{
  "num_hidden_layers": 17,
  "hidden_size": 128,
  "num_attention_heads": 4,
  "num_key_value_heads": 4,
  "head_dim": 64,
  "intermediate_size": 320,
  "vocab_size": 23234,
  "hidden_act": "swiglu",
  "norm": "rmsnorm",
  "norm_place": "pre",
  "norm_eps": 1e-05,
  "positions": "rope",
  "rope_theta": 10000.0,
  "rope_fraction": 0.75,
  "qk_norm": false,
  "attn_scale": 0.125,
  "bias": "none",
  "tie_word_embeddings": true,
  "parallel_block": true,
  "init": "normal",
  "init_std_qkv": 0.0518,
  "init_std_o": 0.0,
  "init_std_up": 0.0518,
  "init_std_down": 0.0,
  "optimizer": "soap_variant",
  "learning_rate": 0.00743,
  "lr_mult_qkv": 0.5,
  "beta1": 0.95,
  "beta2": 0.99,
  "lr_head": 0.0169,
  "max_grad_norm": 2.0,
  "warmup_steps": 200,
  "schedule": "wsd",
  "decay_fraction": 1.0,
  "decay_shape": "pow",
  "final_lr_fraction": 0.05,
  "batch_tokens": 131072,
  "max_seq_len": 128,
  "doc_mask": true,
  "train_tokens": 435300000,
  "max_steps": 3322,
  "dataset": "wikipedia_en"
}
Each number is 500 + 40 x the weight over its row's rms, rounded and kept within 0 to 999. Layers, rows and columns count from 0. Numbers have three digits each. The size before them is the row's rms in percent of the matrix's.

# layer 8 attention value, 256x128, rms 0.118, rows 92-127, columns 32-63
140:551507497461575467486440553521511512452582484458487465456560476568450559506485475509507515508506
144:521559437554467581566507438499533571537512548481485508454480414520545445551555443467521539485523
153:470440569491535490483565545512499433465480422535468526505432518479446531474492524478492497527579
145:499570489462444464529465490461544487528476543491487464519487414519488471533474449427467451531438
144:476469518444484440524462488481433497501511537473496544496450526501552497460502492469560518483541
152:506498513485451501476458505499599535507522570504483453536518542501509431497561549526515470506460
139:472531512523477509602463482548545481486516512500527500481600481503618490502354520570550530517500
153:519497517501466487555395504508492494553534541500548481551518474516477555498473440537467503406504
139:503576536512450439515501548431539470480488481528483430559437460508506545514435554504491548478442
157:545563564507488498475427503480464436502542472479484451507515527499527537478484458559525504505497
155:533526519505539460503455513372517480534467470479480529576471499525446503527537540488498549504492
142:490528523459535534528537528486593540538447538448588484505550562458550546546409524512506547492521
151:488526430500473505443544537464575514513581461468504531460469464522564541512565463575556488484547
153:520500417472486515451546510472416467506556507532546537497452504488507537487453572492529522521471
152:524546502512506549535422465493516589477604454547508495469451559456473501521573497470512398521438
149:482458485506533459469512484496526483597535563585530510466512469534506540486497507532494502473476
141:498512492469443495545536544588500431485499496474454519500486508544450452533524464572479532508537
152:464498433527527395496494433518550537488501516459496587501516468484469510581448559469544522538510
151:487474486529530451548499469564493531468517491442485508465550580500546489511529443449489543536551
156:530489494527520489539494469490493498533482475610483508503451441465527498542455431473501404500531
142:519580496504562476470490506447437456531486482502464544537477503499537532491496453488543531589498
144:533440525541504470524561448432429527493484473431481493484450490467506531532482468576423529501525
142:490498432481492425516566460457565531432501465503398503505457540477534473556504495484531490452496
153:471458482500537495410486531512509491540478578541460481492502443459474479458484520513441547506478
157:500465447445509463490537551490445467560523450574538457507597507512450508405510467521497518535522
148:527450511465562433507491496464454490489451442451521502491489484450590554478489466481493478523485
149:481515524524519502491550545493507498513498522489570519482480505546524491526565510463508571561526
142:528524533475550515451527547420577448519420472510511529465498502562489550515514509549456528490523
150:531487546454455460511514529509506464501489494516598513510436476516429546575519451526491526457436
160:563509547476496523496486507574534500535548465463478497479522497452470448454482529617491404442505
150:538480556486457516480443506487527533477439457450501482449562425459476522570575476546481491595464
147:437483494454502466528475592453562519545500515520489482482502557480498445430534597530466444527515
150:534499441607468510491517590548514526489464496536481530464506490563493527499502513497563483582441
151:501411483508520429562483478466429434516446555558416471453557508499517488478550490456500459419503
150:492523544458522501438498537480499567595474529564566442470404471565539516535466459510590447552503
136:498518536520531537529508430446458457447467486528484513401410469535480460460478598498549517434487
# layer 8 attention output (transposed), 256x128, rms 0.17, rows 92-127, columns 32-63
130:440520496467558489558540559524498484488591468502489501487497487517536533483530502544474516586485
136:483547425508485578520516468493554504540541509536501491502515488474525440576481394495554498539510
133:457466600547495522496512521522529440475464457564445530510423547510466506484483506507515451577539
126:539555467441457465527464479483475474549483587495446433535454447482530452520495475430515509498495
127:514480497486480500568516515559452548459488515510526541512473542471520507472532510491523473458495
137:422531523498530489503486468433514536492552541502504505512489520484511434435508523550517435533432
129:443481448522535479464464565514498468502511474489549442536503465485549474454386493518565511461493
130:553495505538466465558442484476543483543525520526504444557505508480459568472554459535501493443511
128:491564523538491462525476526464527501475449481514500416541439494492516533464488561474489509433436
138:503516586549455460452477459478448456509500490525526412452587515438516517463487460559512507505499
136:456505526522512456514481524384517453520499425463546561537455445534489498550514506492557482542471
128:512493504469485447522525544466565511474472566468572536512498575493536574477458506527547472486471
129:490532524494475496434483531461546490530594442478523522476500518544569491479540494530621473432517
129:462505493493544482483486464492445524528557471477514489492393454530501472529515569409525462483522
130:560533474513460556514483468508551557430561489459476477466472458500494524539594507490489427528492
132:481469506469548499525513481464556460544540510546553570533451487469504574479512525501486510450409
128:494443439480454442502507504543486435466493475506489519484547432483482507504535512504502477492483
139:539475491501545432468466478462481525475498563476479558554525400490470542537459517473531523511554
132:493484441483496504519475467554471486508489466472501544502546525516527485552458420494480547529523
135:527459466497510495515470456537547524511448474593501496489507486493510515501464495496515452446558
125:573617450495567423479510524513484494542475496482500494536438521508476530543468419534535500506504
132:506498521500552479519521517467464588500485431470483542449480549488465492527455447550428493536462
128:482456481463510472491563477541497472495451452502486499485496580487522449594475488472446493432463
130:434477515495541511389533513540506447543520539526495491458458497467478476458529479488463511564507
136:494432473461502515487528488508474476549512457543556418515563499544482510428505505511539495579567
135:523498484482496447506489528532475448564463467453501484515453595530530516439542466502461449544507
129:487499506544517497464497563494453459543494521519599483487486499505489491518513502476467512567517
132:548527520488568504515506573438560463505417421561504460468502505481505517491533520529502522502531
130:533543605486461454549506494489502473526533477499597469499429457513477526541515422453538591489472
139:508510570507502525498490523479543483518530497483423453565521504441522503457533556582545454470482
130:516505611467467473444485531487514495448477492509457485499593429496527537583501460531514482592485
130:455519536440463541477452511450538530539512555466370456500518481450481480473520643456487506557503
131:463499455594485512541523540532483482549463509454433520418490419581471528489469523530568483583477
133:385432536520519449551517450479464401504481458543441522477552552554523509458540505488495431437489
125:489481507511540476503518531494485615643445534566545485492444441462539465576570495512544485599493
125:423514514480497556530515452482493493529440499526523505488390469501430435513509527523486534449516
# layer 8 attention query, 256x128, rms 0.1, rows 128-187, columns 32-63
083:471529538552446490473511508506549468449505436534486474417537455527465404510445516541539518431494
078:511519489484471564554475449437508476529499497557447522511485493502497548463509505507424540529516
087:598425476551434437456459572498573548512422540454494493481507501477483501541519548511549523473491
089:462570496518497540557468478467483418495532546540420477522499441451509573522473509511510485479423
082:464518505492468527433515501547483481444505479500454503521472485519514498467425434530528384537450
089:517536468561526453454485540513546498478573414479566627521500538567467479489492441477515539561513
088:471522560492535577468496440475490444533484465529472509487484489516485528459518497470538456482472
094:489473546511455455443459523438494487554505464500470536516518563528506527452513456464484460541517
088:523464500514528547601528524504557510538476470493560404529492523500510525532559473495547497528479
088:540551480482564523527471478488459490513482461446499609534491496516448507439511547479547500509450
081:580493463461515500529583488499503449497480490525503557502494466466572463491557508497556475503534
089:507504564465530502444517558615556574572524480459530463520535490477452541480544403452501552506537
097:519510502447494474448537537451512488493490569496402570449528522440533514497477472508476451607493
100:501474408576491510490514569452490548389500471506508503488520599528495529500522535558491526527459
094:525508424468517435462522465482489558521499487487490418580510447524485488475474496501534520474460
091:515499490529546546541546483489523417489518490531511562541504521466446563478458487565437466536508
096:482503551546408493430590471529492547479463465433497489478506493450504472494443552522540464480511
097:490517525474450412492494478518547501536525516495411516556533510467477459495500491511520515412514
104:482434554519527540490487501496537469507416526501457483448481569574477500467482521449475564418464
086:500482529551430552473522441474557538445458516496526529496449535497515554450432547493510580466492
097:430514497525522519473547579506489456473513428546521455539461514543548431468468501419517509505460
098:542473503435462423436423481488522508587564456526510480471530516491513512490512500486498550519455
097:410486510530452527578445429497432443507544492550476497538489521538519481511469547527487485539467
097:578439556516507466551594475468480493526514542486472479545563474529492491578583522525540529471538
084:476455503475453609471497545476478448553481494528445424443500494492526529430455564489438460553439
091:419432493515520488548472515565485440443477492584525568499500470483472398495473517529538464506415
077:507514578514452470533473483473532441410542558472424450537377483533523533540537515559469547549468
078:436486499524479484519482418545553469520435545470532506392481479438474456450514549497511496488534
090:447555461490508553504513493458519461519536518524472511504518492460472523558482518501492563533483
091:518492422507544519472515417515556491450518525505428466484497493518533502500475476471536495505462
097:474501488512438561526472492529511428500511491516528416498443536490439502524491522559514493533490
076:450450528481538508420400482457535525544510505434427520510489554512506551507509462475470418495536
090:473432465511530498413469493510553539518493505562546547599485489538475560431561482560499487427615
090:476470502497515498495492520454463535492505409434557442454502483564507583460482445518383448460568
113:466524471459496531476522486479492532498578541529530478465506456478489483503501472557486558531533
100:467518524532570495438460388465531509492504476556529513532532483488458498478599473528448511524511
100:456475497479495517561450468464570452540521521535513493482475602508414450516445496480532458542480
101:422493484524562468472479471519471521513446506563428495522460485519478492530571559563430450565495
096:458571479443535490434574433478507461534500486488563445516557494513510447521428532469472492479463
101:526503541522452552477540484492501497504492466430528511436522562458548465512447505562447478462453
095:522495490533571461502481503493447579497472464491511477496551571508561457476518433506519464582537
094:446481540497555473434503494498561450468475532479509529491525538530477470488517545524522499542544
097:505514530517472478501558489499526475454599592471387455409523516447469498528531524530542411488451
101:568487497562559491531526549524522575484478508550474482553540467446526518487487493562432610542464
098:515529456498587529518478499495494539484492505509492487466523508425477491555514534484529563540650
096:477511511512500569445475457491479491407537488492568461445483498472599463524555550504488501513493
095:408525515504552497493498531460482453510483438471504565491473511544516466434450437513548446468449
096:504536524536448513539490482490503548415468574437467550501568449476524485530499434492486488538518
099:428506526517470516545525458523472517483477513483539541466573548428530588542510475499463472451465
102:528484565448521560494475565529576488465509522469473477551464469373476546464492512458508471499436
102:468497536447456502592526520441460447503459484580538550491450554429462555559517505515481454528494
096:512505484433495514522469502472457472450481516485470474465512569581493495537458481479512498451493
097:490535516522529507475490466552544443528497524451444446540514559550539486580518502518474535496466
097:424519544467509484533508478520569514528465520545497510504507515534472522532451526531492422559533
099:512570510549455491518503487553522497520475541439535471476489550455569504477545453476483544494540
090:544534388463513462418545441491419476465460499466466468480464560527413482555515527460558476478469
095:515500489528543513505536552465468488423564532503566522546490483500532534507569481453418453537532
100:555473488467432577503497548496535490575483536507492496516485478473524527413440518520439509509491
102:487528433494501519517433512523487461494423450444471469490530495461530493524453450576573572446532
095:497464521490450530521462480478540501536537497514567586560481540460538488511551479473421548546560
# layer 8 attention key, 256x128, rms 0.108, rows 128-187, columns 32-63
078:498556529455557444494504455512531539499543538495546499492511448533525517537434544468467471434588
080:460477463532492489499496477439505456500464478516487500495458483547492585528494504495501471517509
078:482552561543497502462500502537497496524508449516517444527481431499523513453512519527480509515555
075:469485510526467491546485465517450528530513451455504473517520508549488552546518493536481462453507
080:509547525456494512469478499424510518493507454415471581537469440466434574447452521533486465531518
080:472421422428510460480554494606456585528417513553541431415496437501543477504420527534431443529533
091:547551493525512452472490422461599547523508504442572571496560530406503460436489436462540481557500
099:517487543476448484491498460407487434614490527451508489485429449495551533493501456492473537554463
087:535508485515492531500556417493517503519566468436471496498549496512477466474490517533527441506449
098:519424562477479557522493531484504505437469534517413597547516469553483539532492484569503530505488
110:567420486479465509469513439484551514516466501495465547488495509552525475374502547521498468532490
093:451542543528510493492440493535569531508534515453515518515435440499536481465484475490546555499484
082:490476528521570413424528503503536514508499513507500564484530466475480511525563505531524487573504
099:499570408501472491494472530508498507387499521523551500496480521503459534484532481524471546495481
094:510432431545461582486521446486483525542483473408526422588509582510449517419398437542505498514449
080:565445470494548525498525430512553378540558538455545550516454494517448556535501511544542497486587
097:462551507472439561479581430434408485495547504476460491500453473457476470436484528519536553543518
095:448558507511441458478497440544523504565516517518446487577537518518466472467458445570482467505522
100:518399557507563542495483495479534490493433477477481537479490547508510475482476517457440522428485
087:505513482535461530474535484453544520438501475519575528505460599474457484458445510457484471472488
098:463551561448434515493598520501518477507519466548497450448547543554536500522502529409465560521452
090:550466522519473485474455527449480539564567488483486501533533541489529438489497479499534535517536
092:471413547506487528583443482491481454504493545499422438476531530550537440548476491555505449541491
095:520509548528494501583565461539445449502596563485488539533567481539439457548578490533538575511530
080:504515494468450519455498470515479474572559524484441581491409495575561482550422490507479512545531
082:535503566497571479550526521497519459543559492462499476607481503557412489546505496508470442497506
082:448515469459477572566463504516424456525515598508463415475453412464542461533454465472477465482507
083:543501519525543526425563542538531530543491527514483480533523604441404441499562480556554493472485
093:516436518491462451481448538505452484441512552427515443459466476511551494477560504567521401600461
095:493461475473563548550479526503499515535474527511562490488497497497529537466434486543499513580492
093:551559512438483449536555463486505536492512541563474514446532434462487526461522574473454508499529
079:499464486553439464483464438546556458461557430478510506472494480563526472515497550456485459496427
088:508506433526437537522516490472524442488517486472452490515571553489515486521497488475463506570439
085:431534496544588501539518498434522493522516395494453520417482476522465548536520531535489509474434
078:500422502428455566476576522452518544548450545518556552528468513439516512469568429528493572560505
091:441461573396576498540502476463569535555500503515487559533558512465495521492558476534485511492468
104:446519555475526526562480445482532443463559503537549500471490565536482516516483532505551497581455
095:437493478496557475460475533444464537513345524574446461547463530455429480506589544515493455589525
094:437520488475541483475551419386472489504478499448562431506501500572462420497433509509450526462482
092:569522578555418527442521463446531514576456511494447514454481580486493560561433513548431493531447
088:494483533462589525475491488514548589492515456503537484520563515518553507540576465511552458510556
097:458509520528505475453504515498544523425391511508484501494509576515479523540521555545513538552564
095:440517522490518550461512447534497518471572540485455458473545449427474485494504483551518420504514
093:529487510589562498544566525521534537485502527494441496550508507452567475497473454538448618508498
097:468523482557562520528531535556541526490452559521456470457531491456445537453493494459553516530602
093:458537556539476541385493502520520503512491514538484462472565459518566503584538547501468431521485
088:527563490475477507533464526448467474465497545427491513502431509549490449446449451508485483539493
090:482635490569447470424513422509518528427483482485475529479537520539531488494523442482479545514546
093:403557479492465502527525515477434549450522512471491538489542466398482523526478489514519508468505
094:584477541488511495483463493433550505494431470483454500518526442403476524482431492519476523541532
093:490464552466473469530515480434473477483462508547556536446388500477541583565473519549504541524524
086:571530482436479500507468483483472429455460460543480493480564552562470489566459492452479514485517
100:475566491511481504502494476511460443503442492505417495526484449469492493654528478512507509451483
086:437481484461489473530517446525562465541496463517492480512490518516413483495495537526527466553580
096:479571534528457482499488544527478501470517470419481509542479547481537543511518502499498504498525
087:474502436451524490443539442496452472417494533450444516530467552510460558528485539492531494507440
090:576457472502505515478498594454504469435571523540567534520502563451520543507556441510436506502535
090:507503530510445590485522542486489524529540475504504426524456432468591486434484514556454539566534
095:492527493492492552472467528564485428511452469502464469498580435456509521492472443544533539421445
089:493447496440503518530409457449577519531511521534586496563455503450510510511569493503472546512605